Weights of a small transformer language model: vocabulary 820, attention and MLP in parallel.
Each number is 500 + 40 x the weight over its row's rms, rounded and kept within 0 to 999. Layers, rows and columns count from 0. Numbers have three digits each. The size before them is the row's rms in percent of the matrix's.

# layer 20 attention query, 192x256, rms 0.222, rows 27-31,59-63,91-95,123-127,154-159,186-191, columns 128-255
102:457476525482445487444553496546551454514514474477441545492419533449501449506518471458530391454492445531529604549483477445484487499481476458494492472488439525468520443425455520459479496455443437540489480445446460474491516482503504474494509496515502470588533517562534478536415472505442466447422485555538511578523475505482436516540531530497596483498507504511533514493507516523485542583473
119:533472485445396525516482473481530528508496509459550502502460581508480528573354529473565525452439515552466549532498579502452465494582493492466427506529440446513512538497487495473493508479482462556419493508521499429467522502495478481474560502445486478535524535478486512515551475505455462509505502481486541488493467500514466533519570556548541583429590503507586509545484454491542485485471
103:460582451482470523475550515487472496524500541492531465531487475522483512520534464533534534415539401499444480444435530547491473487496480482508578507574515524496528430462431500456514471535456523474483524512538478487590547523504483494529490459479470442464509519496485543565422523403461468462448385508514540500503529511506530468494553482512442516579553501460527549526516520547484529477498
108:554529450535482467495475508429494513541402477477451485516506506472474526485564483602562442436507474460458530414488498537503492514448562544446530540388449524548515545494516510457518508543514557514495526556434488437503473548469520504494494495474500546524541507552467510555510519477476557473443522481533532563530486592576427575524450444586511516511465490536429501461547484534500524524463
107:469462489469544481528490539498573484541470486471511492401445540549439452556479580496573500526507488492479478574456546496499562429441537510490515478550436578535494521575524527501449430579522496479409572447468499525476521515494483470422452481521513472477522530546429393491467593504571499557507495499509551532466527493445506438479508572472574528529462457469503528490501438482518490502582
104:557501496503456517500516496555473555503445476563512538495495489474480559541543543397511457452496515457493464438524574594547520501492545497542496495478474396490511476537447455510523469497479493493466508550479427500529534480539522500529507585526526539489528537427572453488501502568479482436556497497552573403502501519491490458446488452523507473520487460528462537435500505548464494504480
098:489513502531504550529463576506502475502551525532508519463533486460465408481530505459535482507475483505459527510511502528550502532424478481564445474489468451420515525461508563533414538549529501450510516536421515490510503504498546529508384527534496527530544478448460539490534510467489518432459426438453524448490495487499563515515537477465438506472543432581529470521632491497429445452495
093:500556472530510430557568492456473539501510542483484502436432467557574480529541439533501471528452481498523455545441498472484493481496422521532544485390514491600434541472533472483510494529484468454476536434519494513503464472546406529514597495521572459506533502497473468517517492451549498467499501475508504541485486560443527496492464499504539547476536544443534544452500521501499467565448
112:524467496505497478535567486487469475548468526429529454516470520474477487517561465582518469541464541454564482498476508536438439540492458451453486493436502544460548456468497487527527481446468504511557457460477498442487494502484464535512522477420524445528499480526401499448545470429433457484485533475476399478509550531492435563476461533431505524601503487488445519533508461477562534469501
100:521454449558519545414470504487520563519521508581524504435490566505479473605579471468478497503438428462507522452458434489473523518507423449582484500548456463408458568484527448447474513522427486533429477528492438478490510469476559528541520477512518488456525503478515478475466528521513514484522488463533526418461518487503524467539566558465489501511537483521557448437480461521433480475458
100:480581555494553530481468523514539537529500522479530500483486466480512460519469500559511548577471403512569437446569530557531438524536496547514480509599529573582483491501550493585536500451551512517525461455520467554530484528437488507495499445569513498452441535413452454513505493471468514456491535545499466539484533512526503569474480470558590508478468480528467479525499492539544554516518
104:500506492514463525488435526446560479436457504547519519507497495557485478520550587494509556525455477459524522456446521558495466527400572557527524468515467481571569489485511489548526605476490476422546505493468543525464545515521482451473487512506508521523480478536506467514547500533516552452447477478470462527520524480463538420513459407545512507517529517510511484483525488453535466425514
112:474476517565489496495452541550489556531495510460572448533487480464558514477435448467494537421479541481522528434544520450485448591544527498538455460473498471536461446443614468438501519476522459520609473510594465532507469561515552526436511466553476470569465537531493478470467453476472458498543561529498456555494461410513452392475494517462489456514500480482485562448536505496530560564451
104:545441457450479524584551484447496503435379410471454501478541530495528439509536513488424459470519518489497537506456496385381463480502453470462495516432429514546482492432509466502492427512479443544579515565489570456535440549540440435505458505477497514555439555483536531461490449489450514483506479541543525525494450525465536519546504552459532461482514534486515501501549517477448520503541
103:457506448564486486490499488504491490397513453572540583537453454474482520562514540503479549557521479556517539480454534471532548434542498460493492498455496525483522490540401531542515486488485469502447487533516500511579501483502524561453479487419414527451436494434492514428457520432444532504499537525484556479417541456502521562536574505517497514426501492586526402507475483488559536535512
108:454464516583498441507528555460505529559470531503555462506447478488541568477531418467418455504588412442518510511517539513515537436495541437485412510489530484583520464547505523446495543444492480510481460490428554490464449458502554495552552457553476549555467494520533498498500483493511527466522525543509464580514560498538471507522485460557485462399568454479503502452546492533522509498486
099:584452497501515563513476510469477526493495555456550500504498566491482525454533568479528488485481474487500552537534480520577402558455487438465503459539440436555536439545470419483569468487572507441437458412577540566545512511499564484443417523456449536508548552479580462476530513535453473517470542493535557469501525471492519533498517532507524447514452521511449538510500502469514531569504
107:495411482448522506520489587548506520480515554470479485544443583595500469529471466511525552495469505512525493469511444539524524531485487502556504505485415524456444464490464477464528506524534469562521448469542508597469530473542518492416462582574470433513443489493562420442470539547453446506467480551476498448462437491512476427492543531514490502524494501521447461471505512498523464494501
102:529473532487479541498525520453454449519522479520513488538536463452504541468475412487494518482448492544477504503569568499476500478487535432477512506398531448583494465512506466453504497453511535546542448490439503465533483472466460418496591504466524522526568523496474570483485528454497536456480546521500511520524585465527424526483394389482442541473503474539453503522499501501472495458479
114:552484435484511537581497503555522478477594483519468537507487542545514492490488492457522570536454501506468458435554463496528482538510446549484596474521477512514493561508510474532520508477452471496466507523547486469506525474457469586508504514499518472453480483458526495506490572475526458525456426486491448499457502436472459454436578615494446521546469509500569507513474460488445514500570
097:507513493442483465443540465516534499513451497489474505489461450462498500523499512455547484536534588492531492422531552475488450505466538523475491490421522490564464443509495527553593550499415581537474455522494528459490560527484444487544427500499519473535512525573516479567470469462593550473506480478529446532482546555534439532515497468509507549535468479519475514498503443475482463555502
094:591507518513528511543579539477511438523514454538521542566509500503557470446508470577539441555462505513503517559492455508560466521495447516512524510446485487567446482524519464425477469487497487537450446491500434603468515547439485498451555549605489539435587491492455539560574435515472443482444570482536535471547461443544464533529513525484509448492489494471537447485488473490546491500489
101:473581479468458495529428520482543512454533475492430557494512541541486536476457488473514496514409543487498570538488472522459507507472461516580562496441506551491531477517500529541470503493463538507452499560592476488535536490514448503452490460497536447512480467514459526467467469520463478513430492537462386561442473492560466492500511431439521595539515488504481438585438540427513482539478
105:562447554479529500505510557456554471493521518496447465568429517516484523468479509500395565570589585451537489507464589538513548542470511520491536533560505495435501491503466494470520578538550504519497500501549467473468525570524450500464506516401485558508476553558497496492486546461524521503464548477487536565492537516498514464542498544430477491530573414473532518493493543501488542479474
094:422488538535527471418504511492456550464509463454562440527502485477523524500502478501458470460495535409476456506478561547467476525584525519442521586529499498505508474455537446485543489483514532489525517504413566501479473541583521476489456508540486542535487558518521472538495486473582482460580505505516485508591521531496461541500433561531469498538517443454470557607519508572549472465464
108:567457501431564456490433508537540538482543484565511526519524488469451518561443459431514492516462472533549471555486540547546496520500440479518529467550458476488487503515499441518517475461485503473397521517530507483491533538479528523482479515590465544429434501511425507427487481458516494529553457488486469415491448473455502440410522504478415508575510522493536482533456455510571497507528
101:469462454531532523498474543508499494487534497450445516440515488433402479549545497532498552433549448448561503430529463471523445462459500542479560446561535577506462517486547472436539497463458450546431506491500474519459455541487562505512508465525521548474546474454547556535498498453519540542465458477487499427490415494479523583566577497440436518537510538542527515488514539530514487506422
091:466412483501501467411467521449523447513519510529500499478435527562542480485481474503457456448544468486499483509431488439532492482501606450494528484438556534550514616495503441501550488488456529507533475538496510567553508535489465456459515503468485446479505485506545499532489415486468481506525505566550459497477510482495517568524562441519457464541366471471481493554510530501495512457477
108:543540429508520475484490489429474462446453472473541437554505468484455434561510526472495454535498425482461477525543584497466495481479516519430524509484502510570523506480507470502529438495530439517504464525553456476474502494468533440414527485490471442493561491507472485548446463479475541554487546469451533554486553503479508467527506539475551486518448488510521477524524506488539529498521
103:494560490504475511454436528491432472458520470500512495581487549531556591519373528482531543474482484461499547532467529484536513521540520489523448476466409504481470453539495396471469485497574529520548466498570517514541516563456503465491483572448550465451528526498536522436523456498450428460508527453500518390576457467482500513529561566520428467569470476496596484495524600499437498472524
106:522513496536537487561487489512486462456480491464488493485617463422476474518551540510527534427500525553454486545516512510613530507438442480475532440496585478479505436441536428419576518504518524538553520424530521465449520455493532437508519534497459506511540447519457540567514491556561521504529476516504474494537457502542466520467489498462462564492508535541429498452465507447443588498528
107:461484482495525475540530538429522511422501544566544494480512470546515505553459484468508488499516486535552476525554553476519450486513525493535516552517480472444483477458482459504467489611480563591483555484488542508453525516487459503489521450544473467510566542512476460502468450554592473501529495501470499516508477550490546493510522519514554528537511562454486510563466437539450497503481
# layer 20 attention key, 32x256, rms 0.208, rows 26-31, columns 128-255
104:476481499505429480526424530516507463506571494524431492483520541435522479454482545466484484611484499445522483534480555560427506426572453546473514529434511520473514524520513446500481534447473485503520438520481508494446511477531595523511492543477418512459511554570530572519516532515518407552476523496442485540516530513557541456515521481498444506541479516504550497508529547583564529555462
111:573488515479527580517498447478436509561544549456483520461503571501527473412524427489502495533529613494471491499469581478519511520503553581481502534482452568498505503457563562525460413427469500464507538482511479475477502493517439503621512543481501488539455490546490505501513481567435490435523522511533456479557525477449558559459531484565513496520512482543457476525555534457459538565466
109:422529455447512549544473541525473478509451539534517452456482519495534546501448503511480472546492538538521504511583565492501540563508446518473507464549516490538485544522445565477452432494486542516533420474580541487520540468559449480414558499507450547435494539594534565567536493473452540490489538470480493528556492489549468514496439499524495416511502460510491545425379517436567509581565
106:499532486490441499400478566466521487528485537510537483401528489526482537529485432505494441450561458460437501461482481536494566509509543533481503518464515506599428484517483509485517526604482519448568429504494495451491493440477516532468467542490576493526496559539503459510514483562455610467498526506471548514470498526460505559467437487456452555485460507477512578530487474469485421434488
123:481579571516514504471529479459459561543568522459419551539531527522577471493517526545456533488496535499448503428451461553481443550459520524462508548478567447533501456463482494462511580517484564503565578499484478461439410547457481531511443486490456532519481443504484482500467524522498473429461498491556425489482474468457458502441450485478416545455589496488482484460508517532543472513552
117:432487498485447474495457506499528551466458481526488446490504475528513513532446527479547437498483425475540548526499516525446529487510489500501584543572476544477570570534460560479504504550449458493422489464495462511470510528501468512479499502507476440537510494472564505501526479423551505509564479433444474497526514558530487463578523508597556511542572444503535537524505426467491469511535
# layer 20 attention value, 32x256, rms 0.229, rows 0-10, columns 128-255
107:468516517447494546483455519454548550539536503434445566526544569533439505426436485515454500539491465524428528517414583481486522462495494570518431447483447458420461563505494499483516532518523477454499526538504502536619361513485435491471491457496542520481517559572480446583474485547531473480502506510452526462527509554499507482523425459442438478519573460514539431424493541503468520461494
097:491523533476472534492445480509442485528476503487477511489520436500489555555496471507507522499551451487532496464451509438512449478525567534453497461511432440453549449446452530491465468459554533580529558483525598473544472518494484520502487524520464479462550467481599485504508480449552520572381528541500534521536585560547542510467525449519602554502523517530480427561460481450493517522512
106:480515528487517484543472513519538493480538513506546492483457490465516512462506472484505468519495473480545465480413465552505485508489506501478519494516540458495507490484488422541447528532456478451418467533515492469448434473458510539554433494495563517451466487494586507489475416456461430466560444529537445529464466567536556495462504402520556469475464525471431399522496541556500458520483
105:545503459472520563537559549534425501498480453491521438496466508499427548518425446550492496511501472480458493479580489500525504496498518485541492534586500499519533522515514496486538540523535531488553472506501537519478461470445450566485487526508432527522477455466504492483475486549455507433467494509584521557426505491517493525468500483454461461502461491565472515489610467485527493553523
093:474514481512532566503439504489516481502428539470467509458501532479490597548533584526469494508470527450493481537492455503515511462592421500470600524604504502527518468474509501505465594439521564547551566458399503491482500524440456472503511452545517500497537427505461513505534465461501465478536540428465526553557515516484530513507568483479500478542464502490515516551570482498500507480524
096:521490623476495512455511464547520501560573536556502567498506481500480527526532507541483431478512501443541461489528492469464464536452504478509492494472475550480527518503506473408469470482547507448529467568470544447547505415509446436500498609528592468494540484454511541494501460449438512557505500431478518502465499518485594498471536576454446510523490436596468552531497492455546475420485
096:509482499488580452557572452482482528470486471552478501506491458540499504489494488492562532440545474525498488464597548456449535514482511548506552541502542469453549512482496508511520514552485481492500491481511546491488481522446485536490514544459522465489440500504530470515574525485491443496508480539480509535570492525521535458432559490444507563592608586448497546455382539573417609401483
100:500488468520459506477495531475462423541495456438500498438457577511512490514514553507400506490554480398483520487529505537503573494449457473516511547452461594481553425556425469501448505525435405497481486539489542515513530514482560494454556497504511513479459522426566457509484491553485510517538513509496524561486536450489444515427528475450541520451530467497436527447465524490583563466497
092:418523464543499528495537443442470523439472514512557522522568545542471540502509406528491473498450466506509518583439462527410535429485487491512434489508480499479539435502425473469575515477517545509467451442484516543500472472599477551498532481457476459563479470502440465494413467471525515558473499489514484490511539476527535499507485508460514540476489484493575473507549594466489517440561
098:422478512481478513488506449441453512486528546455459450439488511495530448477549507532508483490460461512537500465557449501505472545519461504516480503467451477479446434536598523516531492557439577542531533407515549389562539557493492543486519496474425463504459502445464488547451503537548561497541530475475426496528438465504522525515508453529585507511456556516512456514534521529503481494513
104:501476497469464541470439478437515490444525522464518511478455525518547442514519517490491469525489459424485477437475516485463481475521541477536481477502474440427468447434438616563501573447443467516482548495528499531577556509490482480545504503515506477555499467528488521489421518565488493476501496558478510518412507466548467588394526525489558522481544485463549529488573586520501492374503
# layer 20 attention output (transposed), 192x256, rms 0.252, rows 0-9,32-41,64-73,96-105,128-137,160-169, columns 128-255
113:466564539489473481497456488513499495554420526472555470487499489469511486598443475494461488517492535530478445619521469459572466508582478471449494469514528483519420562543533489499459516432467468474527449454520472467487530455519553452448535479570484497550553516463456505540523482505515456501494542539500505470522617455527460459578482475525552554505537516462572516506510490533456489467533
113:487457479519514396449526539453489517529514426511563556437509450503453476546456491523486474488458516554594500543470485554481441536469487454527470503539534538465493527471472425470484531454566461521494571538546417561501440479491519531516511477555533528451487482522523502431523466493504535544514502441393482572551465521534543543486443482497524455531463462497449411535501497494454545544506
111:451491457513514576399522502566491405498452577461506531496540546509479493464555529525437492479479477559460513507520493465487489447479493495522601495520489438464479526538506499513543428513495558557541541509425552496540456516461495437430508456488504505475495511502550565513535549480444527537523509451486543571558430462526495491477486542567463442494487473534444506527495527526423497525455
109:437539463548535579553494556530504506528494528517506462456567465455515475519523454489530547465542541511485441478474555493606480558508469473492500419401451455471478603480500538550507505444469449482468550465500437507468519511510530488471493478465493514503468528508520566523459486531442516554517493567505486548539528464446470485513490503515553439472565482538445477464543519512457495447498
103:398494492514401508504446553493543490454526463484519512595492539554476450488592490464509537549526449483574530453465472444523503534402559497522496456475520439505446452462497499491556554508489462555491514538495537500472437446517581423510547448527473459534497538598525510492466491605542492517488541512442451562438469474517506454552508530492502563507483472506534494562479551490501527569536
103:501453522507477500524509521521506509532417484471453519494485447431492564451526462532433505555498518591485524484389468521439499501486543508579502550487471480527547560489462572497482476415540626466528529414575482570511525525484433533513490495462476467496526482546499431372460507489579529527553475536492643462516457460544530494540450537468436490559452462541538501529512532560587472575502
099:548546534508481587513507472452475556493503480543545572503480507410508403489478591485587475509510486498521490471511493480509486530467483473422484514562488529477518529544509521497487553537480502425489423464404447448516529500436578522511501502510541528499461525455481497519480481522462527494490530457507523513497544531494493447547574465459525510475480514528513514486452478427492502612467
115:505475441434510510518443430500494551466483463435552476484553487430441539593482416551555505550530487492558477560459515520562456529497473433501442477473548592447481424472436601460529479433479436545512483521517504510578460487462498493493517442475547441559528491526517508456443448503465427498477507536532420499520565536514545441502479520484496503574502488478546594527461551530505497443569
104:466501462483512481494553493582516461525532483514573517504516497554529553462540476467549484472445455572489534457551482461435487396538462468458495473464525402487397476443549506535580504428552570503505560462479512516503504451466490502452483495501536483476513512522472519452505461473570481497475407496492455522547480386454482503506547498514499482526556506468534508487510510544518438488478
119:467438455499547478524421463483499477526483493549457563471531506537475509447477448457454531506525479540502493545507477546518509600463513513554480564579498565470448453567541443492482483471525522599562542583469486438534489543485475473539487451471539495500524508512541434533597444495507502587511545556452442538498475438523545478470521513559501593503524503501535506531519445545500531526478
104:522492505481527451453473509516526485473584488457456475497516493543544573493583539500478468466468516512496581477491529530453514478485473467506524544474459504514588556516396435514484469509499526410451503517454509511521481444520470538484533528486461448495482502438470486524520596449475504522544466513542473512484466481529481487522496492562555497411523473425558534458477474446467505499489
091:542557528420556471460509490539502473505553466466477516534503496479533545459470432495519464479517480449464466468578532464461463450501477516527497482425493455477496539504528567524559530504458496430402444546576552550434441500486575471499456462536487550483489509449533526491401486524536475481549565512542492480520467438438471455547504523459445505466556534531525554496482520508520474445508
106:491486480499498479517491527504492538496446472522474555398485487540486465515452502458466497486525443485556484487503428552524416500552551486432449467432506552485503535460494421524491495482425466462419534511521478534502469421486430508519476572528554530515488562474455387477529473453543502475465519491525516480503515452524587486516506449483512546493505463543535548468497383497530472512595
103:520521540487554466448492478563494497490558518466531508504499506503492523486482518494564478518420487481521485457535420461504489467442509511471483579574497531517440490555454527429464460523503460490677502484484460516510517557470457433491451462504541519451464511480406499453476468460504475436524504465468565521547507472453486436512496517502503518565517490557551557554489529445432477531468
097:557584473503521454490534543528424503452494402484482507472522505499530516519533525527497451523451619495485490517565525451522454535434517587511503481456499501571535515522496463483573400549517507490531534542472497455456469533555489486526512530473529484539486500450509486524520517536463481435527561513442420540504514480536468572496531441496497469539523467419465428516458530499548465496479
102:519504500554530550450590527504480538494473484522539444492506480519541460512622438518485505507521521484483449430482463510534485486532548507533501455423547496541527462514515533498434559570497493586442476466485479477511496485469470482501463515531518504468510508552479449566522547514532485420460492537514550490523557485556480496531410501496437444452467540507505474528457485453552551455495
098:486518536453462534476426499547503510538468557436481491516487516482476479497560484545553507481469454488514472531557432519526465541527506449544537521411478476469552537458510561508462480471440450556395519487505512499506463536534485500443505535452452486443523510485516461478511484557529514478541525480452575434501512458570575520467504563424599516484424458562494521522488530530528518521446
104:532517468552485466527532567507475510541493514554537463512462566544440461569423514478513493420552499523494461583489530457527444566546550452497494495486489523505548551474561462523459497535536526573516501490480554502587560477486481509525493436577522480531523477476519505478456453505473421485562511459530502526544500551400488463462415567513552439525496588535507465497414516486469470546493
091:447444520513499486443557491523472485533485448504437498465526479468516483531486584492416492489482447523507452507547559557532477452569492564447492484505505572534565557476446589516476502440609498467604470526420497549517519463463476527501461489553466455480553509519507546433499489510500443517463455528417508467550491499441528490539461491504576582495475497519472453544492451547470486481479
097:503497502514458501506573499469451520541413549543525489465516529466471515510573501466527473461521496509439470498385508488452461489522524504555567549586463460471502540478474540585535481538471510514661486441526477525534406440469502517509480490598460498538494571473535511490463501530451483522461548472615430517484593532518471487453521544474485482526501530514453506538514434457503512502470
087:548458459534442526529507527464616469519448488464492507519471490580547556562494531416551515476482442453518482430477508544512517521501552455520494437456501463534526481525500469521522487495495489526555539511501550390523508464502536511437534470461479584505494497535509552474494499468507499527539415505460469477516433532470523572511498503499457508483557505549490465462491568523433524475526
099:517539546508442465515493531481476475489571524459474455522470519472381484521520539444514470507534560566469504456479502546510551464486496536544553449455520534575458534454547545495400499527524524524542488433505455476461485549458435513508556478453497461521441535526482425523556519526509434637496508494447508486477541486512477533546520540496522594521483536516522519475564509513564498469542
100:510465501461542501533512465489535533442544443533483465564533474499527471537459500486492527469581590461491499493520542541488450518522501420545548448481435506538444526485536487478538510488498513507403499358559589520483447442478568508529541475545487546527475464509576519501466504525430471489548415498479498512552510478523446464470560471453449580449463518474559540535517523472519476525443
099:498504519439468482463425507498536512578505433475492488463488477493505512404542509472426520544502475506568458491587494593428516506479487525501501512481476461521537488485520497544524554468504512456578538569530528549493481451457496562516473524459449500527552516489482547577554500507496452537469423497486464528548456538506543488555546529457489532450506516461540459462450503528537452464497
100:481573590566547464451459453475547470474511456495560503423494518500506528476496480485512453525514571494542458500514534567504519532535481441493459554546533542417492565536545506546467482458546462499529392482541433539498521476494551550483480490459483489450490471525501534483520538538473490451407498524604499487559501505453483517531495447530471479495434495532522477530539469492475494450496
100:419562477506492460496494463514533480479606439508419572478469486535477509444471535417552498558455495559476535461496479528549499520491482533474512498594483450460474511538519482534522551493480578420553518486478517461461487572564559522488516502522443528492516513465450525524511463478488591495527430454556458572462544506427403495475566548528493537520515470513543486481567560499528447495462
101:455469480549492482476489477502567494523461514563526472527504472484401521520442446448467476539493469449527511555385586544517486465475459477557508474480456528612431438494449474483550513539556512533530526557616520577527546533485510539495475546559470488493481478509485402521468501487491507520448536515545513535490489516526509538505460450513493464568609480469449412532572513513498552533570
094:422513493521530508486462554512572489498501577445418547445412466488482570441434464518444535463539508490539536487404555549465442530542488495509477504576533529494392474546553545527519495504534486475481503481563502530438451526551505500442430442466505479450435516443526483497483487500469540553509518482494518483476491469471520556542523489585505533526523453433466494481531499502438495482541
095:474499482454510582510463501500447524400504395583512469536480564488525528546477500555481494524551534457499547545470503560503468502429528511484483531470461467509561463410557483471481498567504486463605487560552503537551503567518523521493455549483443539501431549520489479445574461446564539524510514491606547512481504568504457560485544545505427499460470460474548507518447514440443588481547
094:578550489495493506521524471478545509519469492465465519527435545511515468469495477551524484542442532576533524523462576482489505568476394492526546419477504526521531530467524480479543497461533465456451464551463439530533486496529469502455613538422427579424561508501475509496526454444488443548490503519498467485470497578441519484585515528491509516523452491536506482469571594444429479532566
100:578520487469492504548498458493500423515443555535499446522514448464489435477565531489514517471461526523562446553496555493458557475498433439494486548537508492486475511427582554508535529529506522470445501512530471539440492468513469510515467553507587505519477485466460496502467415493522499510509540519495467445461432499520505554501421469452500467526483573488486525524500519509521482468485
093:496502512552510523562544542472555577439394466566466489409505491500534482481548519574557493530506474515539471502470521496506486499516503523476499445550479541488521455440463528556511470508591537573493454527470535479547566528541457590512499516477512508497516510566550453484519532555485507525505481527519502475458477547470445487487541497526513401450515468498503478536457510504553509556511
097:466480535386449528475490498445549527528572525530490501532486535483506509420513510585503510500450509528539526506497509460508586532450473502482468560485512545527529482507467553394492522545453554468527522564427477551470504507500494503491511515529492491460537455497482550511440486477521513486513528535520524486433490520461541506437449515502486508520507459506534482552423485442468513390496
098:552487556566547493494541419446515495565537534522535514535519533498506546503454469541496548564495528550476554592562586501523550496468604453467491469628568492464474518555510513429501507484552466506540461577448480504481534495468527526518541526525467481507531527466544478508505502509510482533486494483496455437472496486528532487477507493534535528521510525506485480495423419480552555475489
097:512518494419439498454494548510558491523458506489447489472470478519466515477489545561483555443612500496499585533438434471505501483471514510471521466578494453421517509549464565508578518551465548507543439554547541510491511501492468506490413450524484536476471528461471562487514516409516504535511497516536541526428445432559497448431524489444527569472488550490534486457436534463492488445502
105:606498566468506471470407483453478468522394448524488433472528514490504532541426540460505520506557384468505522592446476504497487511460473443540476474518462488480453476482506460459507426469474496512490505491458525497592520507489510487529524489559485552510470445531447553535559508475474456500605515490546464515453540498582449501481497420458513549525469516469470524521450519532447536499518
097:403483417572488479530466477516495468431500482506567464580521552530516498504498532530464544503479562511449447503575448526497565485527519609552475422504570492526519546448460471567532494505563467484402553520484590474503455499523522508542454501501495478530462522469468524499534481520531603513545497471520450477536512472484438493471562520554431484471508556460475491534459566490484436453497
095:433517545428486499542552508484544512503564436573529427571519476487521496506542557465557475540444479624533511454562450506486485457476437505476576509509473490562523521476515574450479471519441521507513528452517494588413480516560481565477481544574491517479486497504485440465503486586547557474472503486448490421473462452549522604527494520450526532470458469465549506527537462463520481498430
098:454533502439498514598464441410594458501501611476462537554456464448477388482562553492473494508519544447504495445514482510517514543484444502458447526496487577481577446504433516592460546525470469574486488437550516538503426534493514480527520493495507505549477503527436463550452514546438529495521473435484431551545546520554533521467561456505499566497547477530512535515541481497461535509530
107:500504442419527477553484575501520551442577466533497505539477491490510457488475455474440497468489465460487543466513516488481503426510525508465431587455538513537565531465483505460526490551572518565483521481489566477518497490493503487493503501535483518550486469507518470455442545561541559449502466412420500408554460574453516527511444526452503477494506496497537506514420435558518498453437
110:517520514514492528495518559493500489483439481562492529491506538524482460456512477577512486453556585501482471498508500504477554511440486511451489524492533551449499456441521509441542536551493489510636415419542499499433506502507484469534443483486507470549442481541529537492435460481514523422546502535542531533556527563478529564505527571524471521524431510552451482470560506476516497522479
100:512507519453548520512549444480506504440395574526477456516510521501551471492438522453492520476500547525493476477573477514518550529492490497515461573432472528551546581463500553485542466528443547462488529490476573487536518467506437485503503561499478486487537470494440551456457538513457553400465437507495478496473503546477468476512569568469529523565494525498480552488492568574515461439486
100:565487525575492429573501505487436471455479480508479439492450472434488490550583503477563480545494526481511434498542515565499519488503483487551457518477520447447524520433503550534463518554523533458479528519545376501497586549476589489463583460410484542495523478492585435535504494477503533493524498503534467494492513535533547531517524528475599509491553525503412534531503601518545512579527
099:435478557505472453515486545517478491478513485514535482526528601539503468537435504454533418456520493534435490517518490491445512523541500491564567489541489522481539467509556444504517536542529455552447484512483530472497497469491526454516481511482503512489501448470555536548523552449515458512506479501477441595440491522521535507525474502467539497533449534510514530536477446574495508509466
096:342570502500532442487535421405434481513495547498473481443463516539475499537493552515533577444515475501516505517478463472489513432510464487470480434553475482512475455511513545528461486496533527459541525483492486455539500470484497503485531631510500485498584475534513545479506485483496505490500414495549559416461444529443507496482489507521492521484549516565541544487429526543530542478577
090:423484510532480515525547576462443456456535549428542455498575485493515515526451473468493498452453496472548473468587558519573472450558537525417431529504479499500483504517477478510517509506513510517492456537531518533471494461547514424495526481541510519491507496494541484523499501556500512531435604506480501504527493533437574510487482547571522537501533547481504477516600453534468581443526
095:505537529497526566540428511446518491490497477514432494485494464546525506424466520549481537489583408393478498515486471493461569487576537525481512478462536539451446501482492480491482524443432501473504452497428505483469504459493455446504498555503502504541485454545453551444523527506517456460499450506459492509558542446442480509526505489590495512441526508468476495420527515516498440437523
095:594485574507489512433412517515516506514536472474545461574476533518480508490482544502518520549539550462480432521522483481479535441476536527512491475540486460544476451533485454507477480521540495495503505511477481478483516501480491512431551567500517541479502528499446563559547570456541495481523502562579573493525477456552483482451473475445450499566453517499444511435548459464493454476491
105:594559502516464502481515513465524508556511573405409471446495460530499481465529491487574544424548564532508451497471452463538539548465511484606595502497497563475428461504534457436461500525493450515536481482487558427459519498496466470533442555445483501494512468438499543500572472476518468415479552496518547457439534512500507529490475495476441445481416468509485476448478561479506400527531
097:416436469531475536439493487538480488485466515474540510588623467464613462570521484528497516556490461485570452479500520559572520544500467491485539475463535502468532491520479522542440485479455526486518610492467468530443545528486540457469492503423532442479455461477493498495472530540432508418450506516533570472517483459505525527468457545500432513480470458514479512480479511449556515500484
094:571515501514505522535497542534418517509488481562520501469505499471384481533422502531510457558536439457497499532522523498507456504531514554623546432493543458463535493559466521492514477429474461554492521515513525474475522552497532528556471495448467530488501527448523420427588498562416499453471524472447567463468616443518474494552509460505518453504469502517459513497499570455509476483561
100:521495495502509546536539539519547485487477468483577506548561524525536503468530417461478443489427449466449493472534454524487537534544533489506516546474493518496486488536543417428512511504480515541524565497490471491516558483462553489487493403493550525565506507506450506518483492480510526454483493522557577511526487461503478511538461488556462556441522515514544484472410388458457492503441
095:479576455515522474585487508459428509575491523533471485485489512486453489518507494506475449445461489474479548529551552414514539548504558467539443498503497499471478501496531498593471605403570527513554418530576448458478518528550493534514440474526412483510466564453457509458492442523499466483463534436483546553493537476464472506545543474524502445502512512492536471449465438515559530480508
098:484491486496501445503516501475462499419462506461469565484463434497476462472595446511538508524525519512508540469455496478541559481528486544487503495511522525552481478462506516492547460514509557508463440431537526469429493521598543488456554464524499474511545466541534483441486518568536546524541572520523486422472511552499548477524505505488475478495479558512473511492509521529498496539462
095:536455489547502553502494485560482542528511555482505556557555429501458454463450459542567477498474499541463471496555532487436463424518537484546566497460455486488571453557426496477425581523521513469435451453538548499524512509434537494438548456501545540504460455475496497441465460421509521533490498499484461519550550539504525493516525509515454470495521493582461540448484500506439456514496
094:485482467511412490546445533448440543516532534417502581549506534466410429478442513548489401512486492495487468527501526496525493493469474516496442564494494489491460510464546486493524498428477477504390487524515543520512475469559483514475492545459524548550486488506526448490453422498513491500508507505485455498553496460498528520510500521547593472476473443433453461497544438503456476540473
100:506489527448488481446556593516509482472537489463474483464498509575476536546456550516490472563528543577450528510468576483498426562466513470396488445512542518464501461489510474499511474448555519576447465404559510439495482463544508486518523401426496565513484525588536509556456513561455497517467432521510513489446478515476477522527423490512452479438473445508520508456552470470521499430590
091:471450509522514501559545449508467418535500444545449555571534452507529442408486493518510512487477516478419478463559537555462496480516482465592479480525478462458450504508496463520487565508451493458427482535411521498492495470514407532536468563478487486503468472449532521453562482543442534511488459499468491465502487506513493494467492501559440578461479487518466453509533521535503562602482
094:517503532536415506427597513484434526508474535455472493500496467476502514497458464497495490522491499448528528470431540485552506590497504542451484494556503473509502455481458462498502513576490488495412468571510514455478528475454476468485524474516535502515452486431546474486526505528531529448475599520477505485467465512495493455515532482448505531584529541496489464478457524488588454557522
096:474509505504558475529513538514493497482590467527474490491474468531477547570566535542507503535510507446510533492575477487541513380512545503412530540428552504495544510512449460435472545476518437410513518465567571514451556533593446543461457520473565490509466519519500524463490526483536455540561540496525537537443535483483491551496472452481532444457512520518464500467522574533496477586530